Part of a small language model's weights: 10 heads of 64.
Each number is 128 + 24 x the weight over its row's rms, rounded and kept within 0 to 255. Layers, rows and columns count from 0. The size above them is the row's rms in percent of the matrix's.

# layer 5 attention query, 640x640, rms 0.0482, rows 326-352, columns 256-383
size [107 102 104  99  95 108 107  99 104 101 100  96 103 103 104 101 102 103 102 106  97  99 102  99 101  99 109]
[[118 110 100 105 127 167 136 127 162 147 160 107  89 158 125 126 115 130 172 123 120 151 116 178 143 109 168 138 169  92 165 130 150 148 157 114 140 119 120 108 150 146 111 107 103 127 159  77 134 117  76 125 119 181 110 152 103 151 130 153 112 129 123 125 108 145 129 142 169 102 110 136 116 131 124 124 122 137  96 135 101 122  90 147 114 118  73 139 128 131 164 127 153 119  99 145 141 130 103 114 127 177 118  95 124 140 132 133 104 118 127 123 111 117 147 167 187 133 118 104 142 119 121 154 157 139 179 111]
 [111 127 159 118 146 147  89 118  84 132  94 137 179 128 150 107 101 162 161 141 144 131 124 141 123 140 117  74 113 139 142 122 165 109 108 135 140 128 120 145  76 119 113 171 131 143 127 130 124 147 157 101  99 149  91 169 166 123 119 116 145 159 125 136 166 140 149 116 126 117  80 155 168 101 131 128 143 175  85  95 119 169 130 121  90 145 117 136 148 129 100 103 112  79  95  92 114 134 135 140 115 126 144 129 101 121 120 111 125  73 113  93 143 145 154 130 123  92 114  90 121 149 116 147 138 121 113 124]
 [108 114 172 100 136 168  91 129 106 114 133 111 133 107 152 133 132 101 161 132 131 126 172 127 117 138 133 100 122 147 134 122 157 169 105 137 119 115 167  87  95 119 129 151 115 131  89 142 113 153 176  91 118 130 141 135 156 122 131 131 130 113 107 147 141 142 148 121 154  93 133 128 106 110 131 176 148  94 115 119 112  91  82 135 117 126 152 118 132  84 178 148 109 101 106 112 151 119 136 147 143 140 156 142 119 137 132 127 139 120 127  35 129 137  92 161 112 143 101  79 114 160 144 150 145 164 117 121]
 [127 123 104  85 136 142 137 110 125 140 146 112 128 118 127 136 111  97 165 105 127 186 134 104 116 113 144 148  84 105 162 112 115 111 143 137 146 116 147 146 149 110 117 159 150 162 133 156 139 104  95 123 111 138 130 186 122 128 183 123  80 175 108 111 116  81 147 101 158  95 143 140 138  95 152 129 135 114 110 122 113 131  72 142 148 155 114 135 155 132 144 150 155 136 114 163 156 126 100 131 132  95 161 154 156  71 128 134 124 128 134 130 138 169 140 147 113 107 114 117 142 160 148 119 121 151 157 130]
 [ 89  91 108 152 125 126 136 161 159 134 108 157 116 100 148 112  98 118 156 123 102 152 126 140 123 134 158 151 114  99 141 144 150 135 125 118 100 151 117 113 133 140  89 116 146 119 179  88 152 113 110  99 121 204 124 150 145 136 131 140 114 172 170  96 172 105 105 122  92 146 105 119 172 149 173  89 119  91  76  94 121 169 144 130 176 105  94 123 166 130 130 113 111  84 121  84 101 112 171 139  94 101 147 113 141 179 142 124 114 136 147 112  99 131  88 135 129 106 114 153 156 130 123 119  94 136 100 140]
 [138 118  85 111 122 124 130 127 112  86 111 116 137  76  96 126  70 117 123 135 183 162  83 128 140 122  77 119 110 127 137 135 105 106 152 108 104 149 112 135 171 114 126 140 121 103 170 146 118 102 126 121 110 144 111 157 129 115 158 126 108 105 136 132 147 120 109 115  97 162 152 117 137 121 122  73 146 153 128 103 119  71 116 136 142 161 130 147 133 127  95 154 142 136 144 156 105  92 158 133 144  85  70 115 128 117 141 123 137 131 143 158 123 116 111 110 141 162 162 161 158 116 170 150 164 124 145 167]
 [145 168 135 155 117  99  74 167 134 113 115 150 127 174 181 130  96  85 155 152 138 134 153 124  92 140 155  79 175 126 144 104 153 133 162 138  98 137 151 162 157 121 124 145 134 160 166 100 137 154 124  98 102 107 124 116 152 119  57 136 152 128 115 140 126 153 129 147 110 100 115 110 115 143 143 119 142 109 115 122 145 119 156 132  65  92 117 148 108  80 121 133 127 131 109 137 113 132 127 123 137 117 108 146 134 161 150 119 146 102 120 113 167 145 175 103 153 159 111 163 128 108 130 137 121 117 139 133]
 [146 117  99 152 123 122 101 113 157 110 156 101 124 147 111  78 112 101 134 139 125 154 174 136 167  96 143 143 112  73 169 108 147 105 114 102 155  90  79 155 152 133 114 145  39 109  87 169 151 159  99 148 133 152 111 169 135 109 121  97 116 110 147 102 113 102 142 108 140 132  94 121 132 137  96 141 111 117  91  96 118 107 120 139 128 125 147 139 151 135  79 146 160 175 135 159 179 153 122 113 127 143 167 130 132  99 120 129 140 131 148 120 102 146  88 113 118 129 136 164 126 108 136 155 135 161 164 107]
 [109 155  85 134 142 124 169 162 176 159 114 116 106 140 126  92  91 141 110 144 129 146 125 147 120 127 155 133 123  93 134 137  99 132 154 148 109 147 119 152 143 124 140 124 122  89 120 104 147 148  96 160 121 161  82 141  95 131 128 142 115 159 125 101 125  50 117 128 128 138 100  85 134 120 157  87 169 126 116 109 123 129 112 140 134 116 114 135 114 128  93 112 142 121 131 149 158 107 145 120 133 151 128 114 135 151 129 134 124  91 144 184  72 150 113  94 164 146 127 121 104 122  98  90 134 132 117 126]
 [123 115 169 126 115 137 144 101 159 116 109  91 127 120 171 137 146 123 148 128 135  97 142 134  86 134  88 113 167 144 117 138 104 153 165 152 118 114  91 161  97  80 112  99 144 138 134  47 119 132 188  93  95  92 169 101  98 141 116 147 160 101 134  92  90 166 118 188 146 108 136 121 111  93 133 144 129 108 121 127 136 105 117  70  94 143 169 148  92  71 162 124 116 102 143 102 153 107 128 132 118 139 125 153 128 147 114 121 172 112 124 110 113 152 117 175 116 191  79  87 127 134 112 103 121 116 128 162]
 [118 143 139 129 130 136  85 123  70 127 141 136 139 167 148 148 103  86 134 112 151 126 182 125 124 117 168 130 115 116  94 132 105 135 125 139 140 154 121 119 100 137 138 108 174 103 108 142 107 151 181 130 121 158 149 150 115 126 149  99 128  97 121 144 164  95 141 136 109 143 157 112 122 120 141 171 139 143 151 110 141 146 164 174 120 118 157 157 159  93 176 154 160 123 109 134 140 122 121  95 153 187  83 126 124  96 130 153 129  83 175  90 128  55 108 121 111 105 111 107 107 142 145 196 128 114 105 127]
 [159 151 144 155 103 137 120 122 140  97 124 173 127 165 148 141 102  77  99 120 181 146 136 124 133 125 150 109 143 134 115 115  80 143 157 149 121 136 137 146 140 123 141 137 135 138  64 139 133 146  65 124 135 124 158 182 170 122 162 125 127 120 138 119 134 148 118 119 144 155 118 107  64 147 144  76  89 131 115 111 109 125 178 100 133 172 102 116 126 110 118 116 113 140 109 153 121 109 142 132 170 175 135 133 120 149 109 126 166 116 130 140 115 144 100 131 128 128 113 103 123  84 115  93 136 111 135 155]
 [125 166 113 127 110 142 139 167 174 132 104 151 115 132 134 137 142 148 115 116 121 105 121 155 137 148 129 149 113 121  53 117 126 153 145 124 142  92 131 149 125  71 106  94 145  97 180 103 153 132 175 112 123 132 107 130 161 143 137 140 130 140 146 125 144 160 132 122 124 129 147 141  97 130 162 158  62 109 118 143 104 153 176 136 146 126 111 113 143 112 160 100 108  93 120 131 113  97 120 103 145 110 169 116 127  98 114  95  98  97 161  95  97 103 120 126 135 141  98 123 147 187 109 153 122 148 156 138]
 [ 98 114 149 142  97 129 141 156 161 157 119 139 123 107 134 118 143 112 117 120 132  96 121 125 165 113 134 156 116 156 109 187 124 110 122 103 144 101  85 105 118  83 157 104 169 117 119 121 122 142 168  90 115 130 111 154  97 109  85 134 109 110 132 116 103 163 148 184  86 131 126 107 130 130 154 182 110 137 130 108 136 111 161 133 149 109 174 162 124 102 164 107 101 109 119 104 148 107 133 109 112 126 103 128  84  99 136 119 144 123 149 138 135  69 137 128 103  91 117 139 146 129 105 119 158  89 145 131]
 [ 87 174 133 142 108 127 155 120 114 149  82 185 108 143 120 141 139 153 162 157 133 152 138 129 101 155 149 130  89 160 153 171 172 156 155 127 101 119 131 132 135  72 120 129 120 124 130  78 158 163 141 124 111  89 132 138 108 130 141 171 117 151 107 158 160 139 119 173  99 132 107 102 124 121 178 150 152  90 155 101 135 132 169 153 125 129  82 113 131  98 118 125 115  68 120  99 131  92 128 112 142 116 133 108 145 120 134 139 166 169 164 104 127 118 115 126 123 152 116 129 143 152 138 131  83 108 119 165]
 [121 104 148  67 104 171  72 111 150 106 135 100 161 163 165 151 133 117 144  94 151  82 116 126 115 122 142 112 166 127 112 124 181 115 124 160 117  52 115 145 136 148 108 132 163 141 115 138 140  73 197 109 130  70 165 174 116 118  99 127 120 124 135 151 100 157 157 122 113 108 141  95 131 118 142 115 122 133 138 151 122 128 134  85 143 140 152 109 139 104 156 114 131 145 129  66 116 126 144 118 150 149 124 171  99  98 122  99 135 138 135 120 159 115 115 140 107 149 110 104 111 108 102 171 111 114 131 105]
 [ 84 105 131 126  87 130 149 107 113 141 174 168 134 101 107 127 152 104 104 133 115 118 113 145 104 145 111 129 135 188 122 145  97 130  94 122 142 168 140  93 110 160  91 130 121 123 179 158 123 119 110 130 113 109 147  84 122 129 128  94  83 112  98 153 122 147 154 109 130 105 123 120 117 126 127 148 139 121  85 106 132 121 131 122 143 100 150 142 119 119 171 111 114 139  86  90 130 123 113 161 115 113  82 146 107 112 120 173  96 122 125 128  86 144  92  94  96  82  95 188 130 142 163  64 100 135 127 125]
 [148 115 112 133 139 154 135 124 126 127 138  98 109  99 121 132 117 158 125 105 111 132 132 133 161 125 144 169 133  84 118 109 203 156 149 137 137 113 130 126 140 103 100 112 134 158  94 127 158 155 120 120 162 124 139  74 108 128 160 122 198 100 124 166  76 129 109 138 121 162  79 109 143 139 122 105 138 149 122  70 161 139 124 120 153 141  68 119 111 140  96 135 148 108 152 125 113 168 131  98 158 138  78 132 159 130 121 146 155 137 154 156 153  97 162  95 170 136 134 119 101 119 105 114 153  97 159 133]
 [142 108 129 129 130 139 137 182  77 109 128 174 110 116 127 126 110 125 102 127 132  73 164 113 147 122 164 123 129 106 106 108 140 141 159 123 141 110 116 143 132 123  98 115 171  94 144 111 161 132 130 155 126 152 143  94 187 111 139 106 149 152 162 155 150 110 120 105 119 166  98 123 135 142 140 152 159  68 128  84 148 128 161 205 156 143 140 110 147 162 168 100 138 110 145  96 109  78 137 117 132 115  77 145 139 144 120 141 123 117 143 124 115 109 127 115 141 102 156 140 121 103 134 146  95 119  91 155]
 [167 113 110 142 158 154 112 132 109 148 109 132 117 107 140 116  72 115 117 123 150 157 137 115 117 134  94 138 148 152 119 142 198 166 116 117 122 128 116 135 128 123 139 118 111 149 101 131 115 163 138 172 156 143 150 106 130 147 136 131 151 122 102 120 131 121  92 136 114 142 116 128 135 116 102 132 140 115 108 146 112 144 143 131 104 176 144 134  83 147 149 162 133 137 136 115  83 126 129 122 124 136 142 133 137 144 142 129 107 138 178  91 141  94 109 129 126 167 135 132 125 142 125 168 169 153 121 118]
 [112 172 109 157 149 143 121 116 127 114 140 171 140 121 116 152 129  97 106 147 177 134 144 116 115 126  86 140 132 112 158 130 137 117 158 134 150  99 153  88 102 102 117 137 185 125 134 130 134  99 116 139 130 100 173 186 131 137 124 108 131 142 178 113 129 127 114 111 141 123 104 106 103 146 155 118  99  99 131 122 151 124 132 123 170 163 137 135 120 116  93 114 139 121 154 128  97 117 172 128 114 136 100 105 120 123 119 137  82 128 111 123 135 127 105  86 132 132 133 124 118 118 128 140  82 151  99 145]
 [141 128 118 153 101 170 107 170 172 139 142 134 106 136 144 101 127 100 109 114 117  59 103 121 106 137 139 110 119 109 151 171 164 141 135 140 115 135 155 148 172 142 105 122 114 103 123 131 158 127 136 102 130 144 173 166 112 132 136 140 117 149 127 190 145 132  98 110 140 142  72 123 181 143 135 153 145  79  87 119 145 169 117 171 159 152 136 116 125 132 149 130 117 111 112  98 117 136 141 121  96 138 169 125 148 119 156 126 140 124 149 128 124 146 101 114 118 167  64 146 140 133 156 159  93 100 102 119]
 [110  99 168 160 138 133 128  73 127 134 174 145 122 138 146 127 135 164 165 114  99  96 102 126 135 146 115 141 114 164  89 128 149 130  88 155 115 119 125 140 153 119 135 109 128 138  89  93 132  90 163 114  99 128 126 133 118 149 150 140 123 146 138 119 122 128 161 120 131 162 106 101 164 112 113 121 148 144 109 135 137 138 103 112 169 150 102 123 110  82 159 128 153 146 138  65 114 103 178 138 138 109 173 121 101 103 125 126 125 139 144 126 125 113 110 105  87 139 107 129  95 173  92 129 127  85 130 118]
 [ 95 158 134 144 119 118 107  98 134 131 144 118 107 156 160 107 180 127 164 121  69 158 106 132 143 118 139 102 142 133 161 168 106 141 117 145 145 126  77 138 112 147 112 118 111 116 163 102  95 131 165 122 107 145 183 144 112 142 120 145  86 114 100 115 140  93 147 181 147 130 152 108 124 151 119 152 103 126 116 175 146 126 106 129 134 114 149 114 116  93 105 139 109 160 140 154 136 107 126 113  95 133 135 153  98 101 160 160 176 105 114  79 132 165 116  69 135 139 140 165 130 134 152 128 132  77 101  91]
 [134  98  87 163 163 145 138 158 138 141 158 140 160 136 111  91 147 151 100 128 151 138  86 137 116 110 159 109 152 122 146 132 160 137 165 101 122 125 106 132 149 113 151 132  73 117  95 120 123 144  88 133 130 118  97 116 149 133  70 136  99 182 138  99  85  89  99 116 139 141 145 102 153 128 121 124 141 101 142 120 152 113 147 112 127 154 118 148 128 160 124 105 157 152 133 130 159 166 153 110 153 123 160 149 163 151 120 135 141 127 122 145 111 150 116 105 111 129 143 105 129  79 154 145 145 124 124 111]
 [135 116  92 139  84 104 141  96 118  97 134 147 134 103 114  90 187 131 160 111 119  89 119 139 141 127 162 146 160 123 113 136  97 142 139 135 118 108 121 124 121  94 136 127 182 141 131 108 113 144 129 160 151  83 142 106 113 122 138 144 143  86 145  90 117 172 138 129 119 166  82  85 130 172 122 104 140 108 145 136 146 165 133  82 110 131  82 129 102 119 154 119 159 109 140 111 117 148 144 143 131 112 111 122  96 120 134 135 125 127 137 112 110 105 120 112 142 126 119 159 101 112 119 153 113 121 118 127]
 [120 149  95 125 131 157 107 105 151 159 127  98 151 143 105  74  84 146 114 132 132 115 158 167 105 102  96 132 133 108 111 145  51 107 116 134 144  95 126 127 144 134 117 138 102 123 108 109 163 145 166 125 107 105 131 167 131 176 143 119 128 147 139 139 114 103 171 142 114 139 136 124 139 167 155 159 112 109 139 100 158 141 120 142 166 122 140 117 116 104  95  89  85 203 115 121 132 143 145 136 124 170 145 113  95 157 144 108 147 120 159 144 138 176 113 156 103 145 135  91 131 100 143 150 106 131 122 136]]
# layer 5 attention key, 640x640, rms 0.0481, rows 326-352, columns 256-383
size [102 101 102 105 100 113 104 100 102 101 101  98 102 105 111 108 102 105 102 103  98  98 105 106  99  95 106]
[[103 177 136  70 200 140 107 121 137 103 103 148  92 119  87 103 178 124 107 101 123 171 124 116 139 171 159 127 142 108 188  93 172 118 130 131 150 159 119 116 134 120 169 126 128 134 134 131 133 122  82 163 145  89 144 105  69  87 129 133 152 134 118 132  99 142 122  83 153 127 125 126 103 122 153 111 119 125 150 124 158 110 112 122  91 117 130 130 136 156 180 112 121  85 106 127 138 146 138  92 131 179 148 138  94 166 104 116 140 171 154 153 169 113 114 138 160 132 157 110 104 124 120 188 154 152 137 163]
 [122 111 108 115 115 109 142 173  82 167 102 135 139 119 101  99  81 119 149 107 142 100 145 140 120 108 129 118 112 148 153 134 177 141  97 173 210 110 101 124 124 126 162 161 151 111  74 100 121 130 158 131 141 143 129 108 142  84 150 131 135 138 134 178 129 112 118 112 139 103 116 117 101 121 170 155 140 155 140 132 128 162 156 142 131 147 129 111 135 142 105 125 110  91 174 146 136 115 138 102 125 118 111 136  86 112  82 127 157  93  98 121 133 150 154 123 116 131 123 136 152 168 140 129 126 122 101  78]
 [153  77 138 184 130 162 109 138 103 157  94 114 133 139 106 140 138 133 120 105 144 153 112 138 135 116 120 105 121 160 114 141 145 142 101 146 105 151  99 137 125 134 108 123 143 137 141 110 145 159 158 107 139 167 160  88 111 154 152 114  83 185  80 124  94 125 177 133 104 103 147 132 145 133 118 115 122 129 120 132  99 132  77 133 110 107  94 137 130  95  91 167  85 129 129 114 117 109 122 105 111 115 166 120 134 123 115  96 151 123 145 142  91 133 141 145 113 144  68 123  99 109 145 154 124 103 158  95]
 [115 143 128  93 113 124 141 151 130 130 149  95 155 128 150 136 122 144 147 154 137 167 112 134 109 189 140 149 128 152 149 109 129  83 148 109  70 126 142 131 110 166 127 135 108 138 151 137 116 112 133 115 101 116 108 146 125 166 122 125 111 142 111 133 115 116 152 120 129  91 118 126 127 115 135 134 121 144 136 127 128 120 122 123 162 124 115 115 152 104 140 120 130 162 102 121 130 106 112 182 162 118 157 107 152 123 202 162 140 149 196 135 129 146 122 136 149 143 108 134 134 109 117 135 128 123 104 216]
 [109 150  92  88 128 120 134 105 117 161 125 149 143 130 130 111 101  93  89 146 124 142 105 137 102 153 143 130 126 140 120 102 144 164 152 108 195 140 129 108 147 107 155 120 130 103 122 138  93  94 103 136 142 132 104 138 126  62 116 108 138 111 193 154 121 136 122 164 129 139 107 121  87 133 151 121 104 123 146 144 150 116 163 110 137 153 112 126 169 185 158 118 156  91 121 141 135 124 160 112  85 104 122 110 105 170 137 128 129  92  63 112 129 154 126 136 136 154 123 135 116 156 137 123 142 150 141  96]
 [129 138 126 123 104 133 121  64 133  89 122 122 139 119 144 163  94 105 131 231 116 135 132 118  97 195  89 120 125 118 140 134 102 120 129 126  80 150 132  92 124 187 157 147 171 132 135 140 111 121 168 119 104 128 130 128 126 125 122 108 110 126 156  96 137 144 152 120 126 129 145 120 126 115 145 123 130 150 136 134 147 109 115 118 139 133 130 135 118 108 132 136 108 146 132 116 118  93 146 226 105 109 124 131 142 121 204 135 112 119 117 121 100 119 131  82 128 114 148 149 140 128 152 146 148 129 134 140]
 [133 153 115 161 168  94 132 111 134 108 108 140 115 148 160 118 111 153 134 165 164 143 132 139 126 145 159  60 167 148 149 163 156 201 161 144 109 178 130 139 145 117 138 107 133 149 152 125 136 158 119 122 122 110 137 129  88 132  93 121 119 140  83  86 127 134 114 170 114 127 132 100 144 173 113 122 112 149 100 144 137 107 129 142 129 150 105 165 147 112 128 122 113 122 115 127 124 123 171 136 118 137 125 133 182 137 120 102 163  94 136 137 111 136 180 101 162 110 144 168 132  84 107 126 135 143 148 159]
 [ 87 142 141 119 105  88 136 143 165 105 128 122 148 163 142 138 122 120 153 137  99 123 110 133 134 120 117 111 101 103 157 110 174 114 151 113 114 119 118 135 104 161 113 158 111 135  79 140 137 106 108 131 124 110 109 169 138 153 123 119 128 140 132 103 146 178 110  94 106 131 103 106 163 113 114 164 150 105 126 111 138 128  97 150 136 142 164 170 134  72 117 105 139  99 123 110 127 136 136 144 164 120 155 112 127 140 178 112 121 106 192 143 135 140 131  95 142 134 166 119 121 129 128 124 148  82 120 134]
 [ 97 138  93 115 144 120 118 160 175 101  92 134 130 133 141 110 122 126 170  87 137 140 136 130 106 164 167 150 143 117 135 150 114 124 143  95 116 144 138 151 136 153 113 152  86 134 168 114 155 135 125 126 173 111 126 131  89  97 117 114 143 139 105 165 114 116  94 110  95 156 112 111 152 173 151 123 138 120 150 144 130 130  99 164 156  95 120 129 106 128 108 101 120 116 109  99  97 155 147  93  76 165 142  97 150 113 143 113 128  98 160  81  76 110 194 100 188 128 140 129 138 105 145 156 134 109 128 130]
 [165 109 146 186 135 123 132 105 137 120 125 146  96 126 149 135 130 114 127 143 123 133 138 128 106 136 130  94 140 132 109 147 119 187 120 150 117 169 124 137 172  85 160 109 124 109 153 115 163 144 136 135 136 104 158  62 121 144 142 145 154 122 114  95 117 120 171 157 150 137 118 112 149 131 129 123 107 132 125 160 109 115 125 118 135 112 116 113 147 165 164 127 148 147 125 118 126 126 163 106  92 166 165 137 136 109  88 119 144 118  91 115 122 127 149 146 121 125 138 123 146 115 117 117 137 154 151  70]
 [140  84 111 166 128 119 120 142 133 122 110 137 149 128 117 125 129 134 117 120 136 111 149 143 105 115 133 144 138 121 111 130 118 127 111 153  50 108 125 148 116 143  99 154 135 142 127 114 152 154 179  98  62 159 149 122 124 170 149 129 151 131  88 144 141 113 125 104 125 133 152 141 118 143 157 156 111 117  90 129  82 149 101 131 151  77 103 100 110  87  93 131 113 101 123 117 106 116 104 173 176 123 120 100 154 138 138  98 148 140 165 117 111 107 108 146 133 130 100 132 112 122 119 163 138 115 153 200]
 [101 147 110 104 136 110 123 125 155 128  98 134 115 157 174 170  98 116 110 140 166 118 161 132  97  80 137  89 110 115 122 111 160 173 178 176 101 142 144 141 139 141 132 112 119 121 136 102 142  99 119 110 139  87 149 182 138 140 135 142 155 124 121  90 139 129 156 137 131 123 128 146 111 163 136 127  99  76 126 155 143 123 155 126 119 123 126 131 164 109 133 130 145 142 125 135  81 112 161 123 201 168 145 114 110 155 154 133 113  50  82 101 118  98 146 157 182 117 152 114 132  94  77 127 159 116 121 160]
 [119 127 121  80 140 102 104 121 160 159 111 140 105 116  99 136 130  90 122  92 128 129 133 161 121  86 180  97 134 141  85 160 138 125 151 121 139 137 142 136 138  80 156 115 137 102 126 112  85 153 148  93 180 137 138 115 143 125 162 130 136 134 118 155 126 133 101 154 139 151 151 138 117 118 160 142  76 113 130 122 128 131 140 165 149 141 104 111 134 144 159 116 124  80  82 144 133 135 126  65 113 113 129 138 120 136 103  90 109 163 118 154 129 131 170 154 152 132 127 158 118 134 136 197 152 127 137 123]
 [154  73 112 129 122 151 101 135 137 126 120  61 137 124 117 158 101 124 136 145 132 140 127 131 133 159 118 160 101 107  86 137  96 109 116  98  50 155 147 143 135 112 150 131 164 100  95  96 134 148 147 106  98 110 131 129 126 197 142 142 129 149 125 110 133 113 136 174 125 165 141 146 113 138 138 138 103 109 118 130 112 139 135 156 152 111 112 133 139  82 135 125 130 132 115 118 119 136 107 176 187 116 113 146 151 131 196 115 179 171 167 118 125 122 104 173 125 138  80 163 134  97 122 149 135 100 155 178]
 [126 145 140 121 128 126 131 114  91 132 127 111 141 135 127 124 127 153 128 220 145 136 124 135  81 214 129  61 133 163 153 109 135 166 149 126 102 164 128 120 142 116 169 102 151 136 145 136 107 136 128 114 104 107 167 132 124 153 126 139 123 105 136 139 135 139 151 166 125 113 105 136 111 113 148 155 106 120 125 140 158 116 145 114 125 141 100 154 105  70 157 137 109 113 133 120 121 136 161 198 150 124 120 117 143 144 180 146 146  80 131 122 121 134 155 114 159 150 115 139 140 125 122 136 108 131 132 151]
 [152 100 158 125 126 184 118 123 133 123 161 100 129 136 130 162 150 154  97 194 113 122 135 105  94 136 124  77 142 139 104 148 119 175 106 110  55 109 144 132 145 150 111 107 118 122 120 136 148 163 170 140  98 140 121 141 164 178 127 134  96 144 107 130 122 108 154 155 144 100 175 120 140 150 128 137 119 131  99 101 125  95 128 123 142 126 147  94 140 109 145 158 111 116 117 123 121 136 128 189 183 128 144 133 154 122 174 131 148 146 134 157 139 150 120 145  99 126  94 151 116 142 118 152 132 143 137 186]
 [157  96 135 110  95 101 167 155 123 111 164 143 133  84 137 119 165  99 150 152  94 115 133 163 143 155  98 153 107 138 132 122 105 125 122 111 153 123 132  73 109 153 133 111 142 119 163 139 125 127  71 104 121 159 121 138 144 158 118 133  69 105  74 155 129 150 163 119 136 113 156 123 139 121 104 140 129 112  83 117 145 148 121 125 159  61 155 126 137 146 117 137 134 126 105 131 139 140  97 159  85  81 110 128 105 144 182 161 112 126 104 147 130 121  49  77  66 147 106 178 169 146 153  97 133 104 112  79]
 [106 132 141 143 131 168 112 163 168 131 122 116 135 110 111 138 124 148 139 115 126 125 120 143 130 108 165 116 135  89 137 115 154  77 106 128  93 102 137 145 140 135 117 152 116 125 130 127 149 135 102 120 146 124 135 113 118 122 120 117 160 115 115 125 116 137 124 128 126  87  90 127 120 116 152 114 152  95 134 112 142 162 114 142 149 100 113 129 110 112 110 138 143 123 143 113 121 155  69 120 167 139  91 139 159 164  93 133 123 186 179 107 136  86 149 134 130 111 123 165 151 145 118 126 144 130 162 177]
 [146 144 114 111 133 148 135 128 110 151 103 155 114 141 118 103 122 122 106 118 147 114 154 152 159 107 185 103 118 118 119  90 183 150 158 147 150 114 138 114 124 122 137 112 125 123 101 115 139 125 135 138 160 131 110 136 127  66 135  93 153 110 117 155 137 168 100 105 131 143 128 129 134 134 121 139 119 131  96 133 126 146 120 131 167 122  99 141 146 194 155 113 191 115  91 169  92 118 125 106  76  83  72 106 143 182 154 131 131 161 113 118 123 126 182 130 150 121 152 154 110 120 122 128 128 162 158  84]
 [111 142 136 125 115 131 124 120  93 148 109 148 115  99  91 119 153  88  88 180 121 107 128 112 106 136  78 120 103 138 173  92 149 153 146 131 165 116 132 120 115 107 128  96 155 134 123 115 107 116 101 138 126 115 118 155 126  99 111 110 138 100 136 107 130 164 123 138 164  89 113 135 126  97 123 124 112 119 117 128 123 176 122 119 102 144 152 140 121 109 128 142 142  87 134 127 137 110 126 127  91 127 133 119  97 160  67 133 114 115 100 137 152 100  86 168 135 122 168 140 142 187 135 141 124 156 119  74]
 [111 136 123 160 101 151 137 140 117 203 139 136 124 112  93 129 131  98 132  71 140 154 138 103  93  90 109 120 147 126 103 120 134 137 135 125 164 137 119 127 125  90 140 103 149 125 151 117 137 131 119 127 129 103 144 161 108  70 130 130  82 134  95 117  89 156 159 112 123 130 128 128 116 114 151 118  87 118 115 148 135 138 124 100 137 149  98 116 139 147 109 110 110 176 124 148  85 150 126  63 146 130 107 122 134 129  61 121 113 112  47 113 139 131 110 144 140 123 139 106 148 187  84 127 152 124 141 106]
 [115 149 116 120  86 159  96 164 138 154 123 145 127 121 127  67 108 107 130 114 107  90  76 129 102  94 139 129 129 113 115 118 176 155 155 126 199 133 136 114 145 125 124 137 109 125 145 143 133 118 131 152 150 140 104 132  93  82 103 122 159 111 114 134 123  99 109 123 140  86 128 109 136 118 119 167 118 136 104 133 119 152  77 130 100 109 167 115 162 147 139 125 118 122 106 150 153 125 159  85 138 136 147  90 102 167  56 143  93 101 107 106 111 167 130  94 128 124 119 120  92 121 129 152 124 115 145  34]
 [101  93 144 146 130 156 110 123 102 135 149 111 149  99 115 113 144 137  95 181 115  96  99 110 101 181  98 140 116 130 110 134 107 136  90 128 123 125 122 112 114 109 121 120 146 160 145 133  93 136 134 151 102 137 125  82 120 162 125 120 111 113 185 115 116 118 121 142 134 107 130  83 139 127 111 129 130 110 138 127 112 143 140  93 131 140 141 102 124 131 170 143  73 119 154 124 131 149 124 218  85 120 134 153  88 143 176 130 122  94 124 103 133 137  97  99 113 101 115  92 118 147 136 101  88 125 121 108]
 [154 131 123 133 127 112 125  96 140 119 152 116 122 131 160 104 141 144 135  56 136 135 130 122 157  85 113 126 156 166 139 150  90 104 149 111 140 139 114  87 123 113 124 138 112 117 145 141 106 122 162 114 125 145 155 131  84 101 107 116 123 127  64 113 123 118 116  94 120 145 123 130 152 118 141 158 118 121 100 142 123 109 126 138 140 160 129 122 114 118 125 171  99  86 141 141 146 166 112  76 123 123 131 151 102  98  85 136 133 123 102 113 151 152 132 131 115 150 108 126 130 133 178 132 159  95 128 123]
 [139 127  96 116 183 105 103 174 162 124 131 166 149 127 135 110 161 130 110 105 106 149 147 100 154 146 159 123  99 107 172 110 180  83 115 109 125 127  98 125 136 131 202 120 125 115  82 141 173 125  49 139 113 113 100 118 118 132  93 118 133 137 139 117 104 117 103 166 135 135 104  83  92 114 113 101 113 115 167 156 130 168 101 102 136 126 179 152 136 122 134 116 150 118 119 121 125 169 187 123 186 129 154 118 157 119 141 152 118 153 178 133 117  89 153 134 141 150 126 108 116 126 141 134 108 113 135 127]
 [105  85 121 124 149  82 127  82 136 100 143 174 126 113  93 111 155 133 128 112 173 177 108 106 118 144  99 115 112 169 144 125 153 137 122 123 142 102  80 128 162  98 109  84 110 116 166 120 128 126  63 155 151 125 139 137 143 151 132 125 158 111 158 117 160 194 108 135 100 160 109 123 111 174 162 102 114 128 132 150 164 128 117 132 173 150 131 126 143 161 143 118 124 140 123 142 151 115 170 124 135 124 120  83 144 152 126 106  89 145  99 107 121  46 135 120 111 102 160 164 150 139  99 119 121 137 137 110]
 [137 128 103 129 117 179 112 124 144 135 134 102 150 131 170 116  84 118 110 134 111 105 152  95  94 164 123 134 128  95 109 108 127 149 141 119 135 113 157 129 129 136 119 142 146 159 118 102 133 134 151 142 148  91 145 144 120 162 128 131 186 153 186 142 122 106 178 125 148 130 100  90 115 114 157 150 129 111 120 160 145 119 154 178 121 134 112  93 158 131  98 123  94 129 137 155 118 124 146 185 107 169 152  94 102 161 153 115 142 110  92 130 138 166 121 152  90 117 155  92 154 118 153 118 134 112 119 103]]